config = dict(
    num_key_value_heads=4,
    intermediate_size=320,
    vocab_size=9090,
    norm='rmsnorm',
    positions='rope',
    init_std_o=0.0442,
    beta2=0.99,
    schedule='wsd',
    decay_fraction=1.0,
    final_lr_fraction=0.05,
    batch_tokens=[16384, 32768, 49152],
    dataset='wikipedia_en',
)
Each number is 200 + 20 x the weight over its row's rms, rounded and kept within 0 to 999. Layers, rows and columns count from 0. The size before them is the row's rms in percent of the matrix's.

# down: layer 6 MLP down (transposed), 320x128, rms 0.0648, rows 88-96, columns 0-127
# gate: layer 6 MLP gate, 320x128, rms 0.0691, rows 89-96, columns 0-127
# up: layer 6 MLP up, 320x128, rms 0.0664, rows 89-96, columns 0-127
down88,099,201,186,230,227,215,219,236,191,236,184,199,206,196,183,216,194,213,159,232,194,191,229,212,216,229,194,177,209,180,178,205,204,165,187,162,169,182,182,228,169,192,183,216,171,178,209,214,216,173,225,220,162,204,199,171,201,189,215,148,224,220,185,182,218,179,186,215,201,199,205,223,212,225,196,176,172,242,181,204,204,211,185,201,231,193,164,180,203,207,220,197,174,197,181,222,213,206,189,199,204,208,221,201,226,177,195,236,209,213,194,183,152,223,214,194,173,212,188,196,210,187,214,192,164,211,205,191,192
gate89,104,195,197,219,214,189,217,216,210,210,186,220,198,222,207,156,193,181,198,202,194,202,206,161,228,195,183,199,208,159,230,197,205,164,231,157,203,201,174,176,193,233,219,213,211,215,179,161,196,198,199,160,191,179,162,195,204,153,226,201,200,190,188,163,178,222,166,199,203,201,204,186,210,152,182,214,193,204,191,205,208,191,240,188,159,186,179,199,160,188,211,218,207,243,215,201,199,231,200,184,218,167,194,210,188,179,176,175,222,195,194,173,207,192,207,221,185,222,165,216,182,187,196,197,200,211,202,191,184
up89,100,189,179,184,197,186,213,197,208,209,202,225,263,227,213,168,191,197,169,178,213,188,205,217,202,216,171,211,234,173,185,223,172,208,199,162,199,222,196,132,248,226,191,218,190,216,186,184,195,174,215,181,214,182,242,206,178,191,181,207,182,194,209,184,185,210,207,210,225,199,197,196,183,178,190,196,172,189,182,190,219,230,239,228,187,187,204,192,202,161,185,189,225,226,187,208,193,201,221,215,194,184,178,211,152,203,190,195,205,212,190,220,204,222,223,171,218,203,178,209,204,195,162,209,212,185,207,201,187
down89,098,194,197,160,210,185,196,192,183,221,215,248,235,202,222,231,185,211,200,277,164,197,196,219,196,227,207,210,168,172,197,205,192,201,171,210,174,173,225,241,208,171,199,222,163,174,188,211,166,200,191,228,201,204,197,198,193,197,184,184,213,203,233,213,198,204,162,217,216,237,226,198,186,211,190,205,207,211,208,194,197,179,212,212,181,217,187,214,174,207,211,176,170,203,204,191,169,173,198,229,223,214,200,193,189,236,240,209,194,214,238,207,207,182,188,228,198,187,210,206,201,181,185,207,180,189,206,213,196
gate90,101,147,199,215,201,188,187,234,174,201,206,202,254,176,185,224,217,197,206,222,183,201,180,200,196,177,212,189,223,210,210,233,199,190,202,218,172,191,186,189,193,180,227,213,171,194,185,217,203,239,190,172,225,205,234,204,194,174,202,196,181,206,166,191,175,188,221,218,187,225,240,204,245,196,197,180,174,221,186,181,231,197,207,160,198,177,190,190,221,178,223,199,194,222,208,239,225,221,200,152,187,205,233,205,206,193,213,205,167,202,171,189,207,194,179,224,187,204,207,199,179,189,183,194,219,190,237,187,223
up90,102,201,204,209,193,214,201,174,218,213,194,233,182,188,210,196,221,216,181,171,246,165,224,209,240,191,173,191,187,234,165,167,206,196,196,192,193,190,161,179,238,204,166,179,183,210,174,210,231,216,189,170,213,200,188,213,178,193,187,200,212,242,203,201,223,171,214,198,211,223,223,178,200,172,196,196,234,198,176,222,205,222,191,218,174,178,201,201,174,177,198,176,221,178,202,198,203,215,198,180,186,201,182,191,191,210,165,185,172,243,228,188,190,216,210,217,197,214,203,224,250,197,199,169,227,196,201,190,227
down90,101,191,205,185,217,174,197,156,208,238,225,188,181,193,205,195,208,223,213,210,201,205,176,197,200,177,186,232,206,193,230,146,199,178,197,219,201,232,199,221,189,220,212,187,189,212,204,193,174,219,218,240,220,200,173,201,187,187,209,210,196,217,195,213,195,205,171,216,166,210,219,205,205,181,189,220,227,203,167,170,245,207,209,242,179,192,225,233,220,199,193,172,198,194,211,224,211,187,176,187,180,178,245,191,217,214,192,176,231,228,214,176,211,181,224,167,193,216,172,154,188,224,187,185,188,209,179,216,199
gate91,099,210,185,238,170,201,228,183,208,210,244,147,223,192,190,230,242,192,195,201,194,187,234,215,208,207,167,180,155,254,212,216,167,207,196,210,208,204,190,193,202,193,195,226,202,237,188,189,243,226,200,198,209,213,210,232,198,197,187,217,224,190,190,179,201,202,243,218,208,200,213,175,231,222,220,153,213,212,195,217,189,230,211,201,227,204,163,213,210,191,182,188,231,184,195,190,217,190,192,176,193,203,196,220,221,207,194,219,218,188,185,186,167,170,220,214,203,200,196,208,186,225,200,176,181,211,194,201,204
up91,098,214,197,226,209,214,202,201,175,206,205,179,175,178,181,167,239,212,189,202,209,163,219,229,193,232,190,197,162,249,183,224,201,208,190,189,165,208,230,212,203,185,210,212,260,207,192,169,195,210,219,198,160,219,215,214,168,210,186,226,205,210,211,208,232,169,202,201,200,211,203,218,169,231,223,196,208,189,202,173,195,208,182,227,198,158,202,214,210,224,183,220,201,163,238,223,216,187,192,223,188,210,185,183,204,212,184,211,169,188,197,231,210,166,226,200,209,207,205,200,219,199,181,188,182,244,205,203,202
down91,097,211,223,179,201,236,209,199,197,225,204,212,217,221,175,177,182,201,206,208,238,187,172,195,209,193,224,182,208,180,197,180,176,200,213,197,201,188,188,221,185,208,160,170,228,198,242,178,188,202,246,221,171,178,206,216,173,210,188,218,169,202,223,188,184,210,155,169,179,190,190,204,174,225,208,175,186,212,200,247,221,192,175,210,238,191,196,191,194,223,230,189,217,187,226,234,184,223,217,213,197,186,197,177,200,206,212,221,227,158,206,209,215,232,196,225,220,183,242,221,193,180,182,195,196,181,212,213,198
gate92,107,206,176,203,161,203,208,201,194,189,226,240,199,205,182,226,242,212,168,204,221,201,219,191,161,199,237,229,198,199,193,210,193,199,212,203,218,196,178,215,210,196,206,185,217,191,189,209,172,198,169,187,210,218,210,190,222,169,209,205,189,158,196,179,194,191,230,209,199,178,215,176,176,137,212,207,201,214,172,167,185,203,214,228,213,202,174,191,217,210,232,191,173,196,222,184,206,230,216,211,186,180,194,191,178,226,210,204,175,229,211,207,189,222,218,206,206,157,185,188,193,169,176,199,173,231,198,230,150
up92,107,255,218,203,188,174,214,199,185,191,218,179,208,213,217,200,201,165,194,218,206,232,210,218,202,185,206,181,184,210,211,209,228,173,180,209,221,187,190,203,259,168,205,205,211,241,192,193,187,208,207,225,185,184,205,223,208,210,212,207,166,232,191,198,155,194,181,188,203,211,226,202,215,202,165,193,205,199,229,222,203,191,196,185,249,218,218,217,172,227,189,195,209,214,174,197,180,174,231,216,202,217,205,185,179,188,166,178,236,218,213,200,179,181,206,171,190,182,187,198,198,197,193,230,199,153,219,183,242
down92,105,204,219,244,222,221,169,202,191,171,229,221,201,180,230,215,196,191,172,196,207,159,167,171,171,185,210,173,196,194,212,220,181,207,200,207,197,188,237,238,188,226,197,171,226,164,199,192,199,172,224,204,212,194,200,222,179,240,214,204,187,176,187,202,159,191,175,171,188,203,214,216,221,168,220,207,163,197,229,197,209,194,214,199,183,191,173,199,188,195,196,226,190,176,207,222,192,190,184,206,173,235,188,187,200,203,196,227,176,179,197,209,202,209,230,180,253,218,189,236,210,224,179,212,204,206,211,191,216
gate93,090,181,170,241,189,193,181,218,216,208,217,195,212,202,217,222,218,208,195,207,188,190,235,199,190,171,198,225,202,188,243,167,201,201,230,167,234,189,230,175,203,210,197,209,191,223,192,212,194,240,197,222,198,163,207,169,220,192,205,208,206,186,189,202,195,204,182,212,147,216,215,215,204,176,200,190,196,218,155,214,214,154,171,221,204,181,190,185,182,174,203,211,201,200,208,208,198,224,205,186,191,191,205,237,187,182,212,193,220,210,164,187,172,239,215,224,232,207,164,200,179,245,212,181,227,175,201,217,194
up93,096,200,211,208,200,198,186,199,189,209,154,199,177,200,194,196,184,221,175,218,169,232,220,196,214,168,184,180,217,173,186,215,160,216,200,227,201,230,192,202,219,189,176,195,219,203,215,176,206,188,190,202,211,207,200,164,228,227,183,222,197,186,250,197,204,185,187,181,220,171,167,200,174,185,230,204,222,202,231,196,197,187,213,190,194,192,184,222,205,202,252,177,152,226,206,183,211,180,176,197,207,207,205,162,239,207,224,190,209,199,201,216,189,202,191,195,230,197,170,191,191,194,211,213,162,245,191,240,172
down93,100,205,221,199,233,226,199,221,166,240,200,218,226,222,162,209,210,191,198,212,236,162,230,188,193,189,176,206,192,229,212,206,222,200,229,186,198,164,210,208,207,205,189,209,210,219,199,226,191,222,175,203,162,196,209,186,186,173,219,190,204,184,189,201,239,191,186,184,172,165,208,208,224,207,189,208,209,185,212,204,205,194,165,197,210,213,183,150,205,211,174,215,177,213,184,214,197,168,182,229,187,172,207,215,228,201,186,153,167,213,222,208,232,227,207,199,188,237,221,205,173,195,197,223,181,213,176,189,230
gate94,100,190,206,231,220,158,206,232,205,213,225,190,176,212,225,191,218,178,221,253,214,208,205,184,227,168,187,161,158,225,194,186,211,222,186,201,196,187,197,198,213,202,242,211,176,204,207,179,191,185,222,176,228,200,199,200,207,174,197,198,175,174,193,179,194,172,215,188,177,220,217,211,201,213,172,233,200,199,197,187,199,201,233,194,159,185,177,239,209,230,183,233,233,164,180,210,223,204,194,188,231,186,195,192,190,187,218,219,205,201,183,211,219,197,191,222,175,168,199,213,214,227,182,224,201,164,188,178,212
up94,101,216,163,167,180,219,232,216,220,206,227,177,225,191,191,217,206,194,235,207,221,214,195,234,232,199,167,193,225,203,231,219,204,208,214,205,191,185,184,186,201,214,203,185,197,216,190,211,219,202,189,187,218,225,216,204,192,208,191,215,169,153,162,174,179,204,199,206,189,194,159,198,220,209,199,201,178,176,227,231,237,192,167,203,209,231,208,193,190,173,200,199,192,202,217,172,207,215,221,176,206,233,194,191,167,215,182,149,190,235,221,185,194,172,205,202,188,248,213,219,194,217,197,181,230,178,225,183,193
down94,100,185,229,238,212,207,220,222,206,213,184,205,194,185,210,222,176,217,165,191,191,190,190,195,214,215,175,205,199,203,177,209,181,182,198,231,234,210,204,201,199,198,192,244,211,210,199,173,215,183,232,201,183,208,219,205,189,229,232,161,203,216,208,203,209,186,204,195,207,208,214,211,164,202,198,219,166,170,240,208,192,174,190,232,213,210,208,180,197,223,215,198,225,250,203,189,190,164,175,196,196,176,207,187,215,247,211,199,210,205,235,225,190,193,213,225,225,225,173,180,216,178,255,181,223,166,183,223,200
gate95,100,210,154,203,195,208,189,243,213,217,197,200,190,175,192,222,211,190,167,179,193,201,221,164,148,190,187,218,214,219,237,208,237,188,201,235,208,193,182,208,198,219,241,208,226,201,219,224,190,192,215,214,169,219,187,201,176,201,206,225,178,173,190,209,205,194,203,196,149,236,198,193,190,226,227,228,194,199,174,204,181,185,193,205,222,175,219,184,229,203,202,199,191,225,224,190,206,221,164,210,163,209,186,179,185,219,240,220,205,222,198,223,216,204,213,179,200,211,214,186,188,162,194,232,201,209,201,210,164
up95,099,171,199,183,201,204,242,205,206,197,177,234,191,201,207,210,184,196,161,194,186,207,235,190,212,214,245,183,233,212,202,196,231,212,217,189,195,161,173,224,238,186,192,165,218,233,199,186,191,194,244,187,200,203,197,216,225,190,216,185,184,194,186,198,215,181,207,205,223,226,173,176,211,181,174,205,183,210,214,208,196,199,198,186,208,220,169,178,235,229,191,164,235,194,225,190,172,197,203,214,169,220,195,172,155,182,206,221,185,196,193,234,167,211,187,159,204,181,188,190,185,189,197,223,206,197,222,187,178
down95,100,192,204,194,239,199,209,211,222,188,228,187,220,186,212,188,219,167,199,202,225,214,181,173,175,203,194,221,163,198,155,183,194,219,199,219,202,254,190,216,194,179,228,239,185,196,195,195,219,201,212,223,183,211,220,178,198,242,203,193,199,166,194,184,199,214,220,201,192,176,191,217,225,159,211,180,175,213,177,212,223,190,219,172,185,199,195,159,190,183,180,226,196,188,185,195,247,213,229,207,183,152,182,217,208,189,181,226,209,176,181,204,227,197,223,185,161,213,223,192,206,204,212,200,212,214,172,226,200
gate96,106,258,218,222,218,208,218,222,219,193,203,242,204,223,207,220,213,166,196,219,188,221,234,166,205,204,215,197,242,205,180,162,184,226,232,218,200,201,166,194,182,224,180,202,208,199,208,207,200,221,197,142,221,242,230,171,232,183,202,210,200,206,201,176,184,187,209,173,197,172,200,185,211,199,198,197,181,209,222,189,199,196,184,201,199,216,188,186,173,231,237,193,208,207,221,199,192,233,211,193,207,165,225,181,204,180,197,214,193,234,232,184,172,213,200,177,191,197,186,183,195,215,168,184,212,188,200,225,189
up96,108,196,177,213,185,196,174,169,204,172,206,195,193,208,213,146,213,209,175,215,199,197,164,225,188,201,186,207,204,191,202,222,182,169,229,181,216,189,193,214,185,180,222,189,211,196,172,196,221,198,218,226,195,214,172,219,234,179,201,176,179,224,226,223,202,190,197,181,242,192,215,237,191,204,217,225,215,161,177,169,221,225,243,185,199,159,220,211,222,199,199,190,192,196,223,218,200,179,165,219,206,203,230,195,221,222,220,236,206,195,184,232,206,224,206,175,219,168,206,186,174,192,199,190,179,228,171,217,208
down96,108,210,215,206,217,168,164,226,183,147,230,201,205,189,213,206,125,181,197,183,186,193,241,207,209,219,194,202,187,224,200,173,175,239,171,207,199,190,189,214,192,225,204,182,223,230,199,189,179,225,230,206,158,215,205,220,218,184,165,217,178,221,212,188,206,223,195,219,221,204,204,195,187,186,186,197,219,165,219,176,213,191,219,203,178,228,189,195,208,196,221,182,207,193,190,183,229,199,216,214,185,202,203,217,212,179,191,217,207,194,196,207,207,239,215,162,229,200,208,192,193,184,193,214,167,211,195,152,194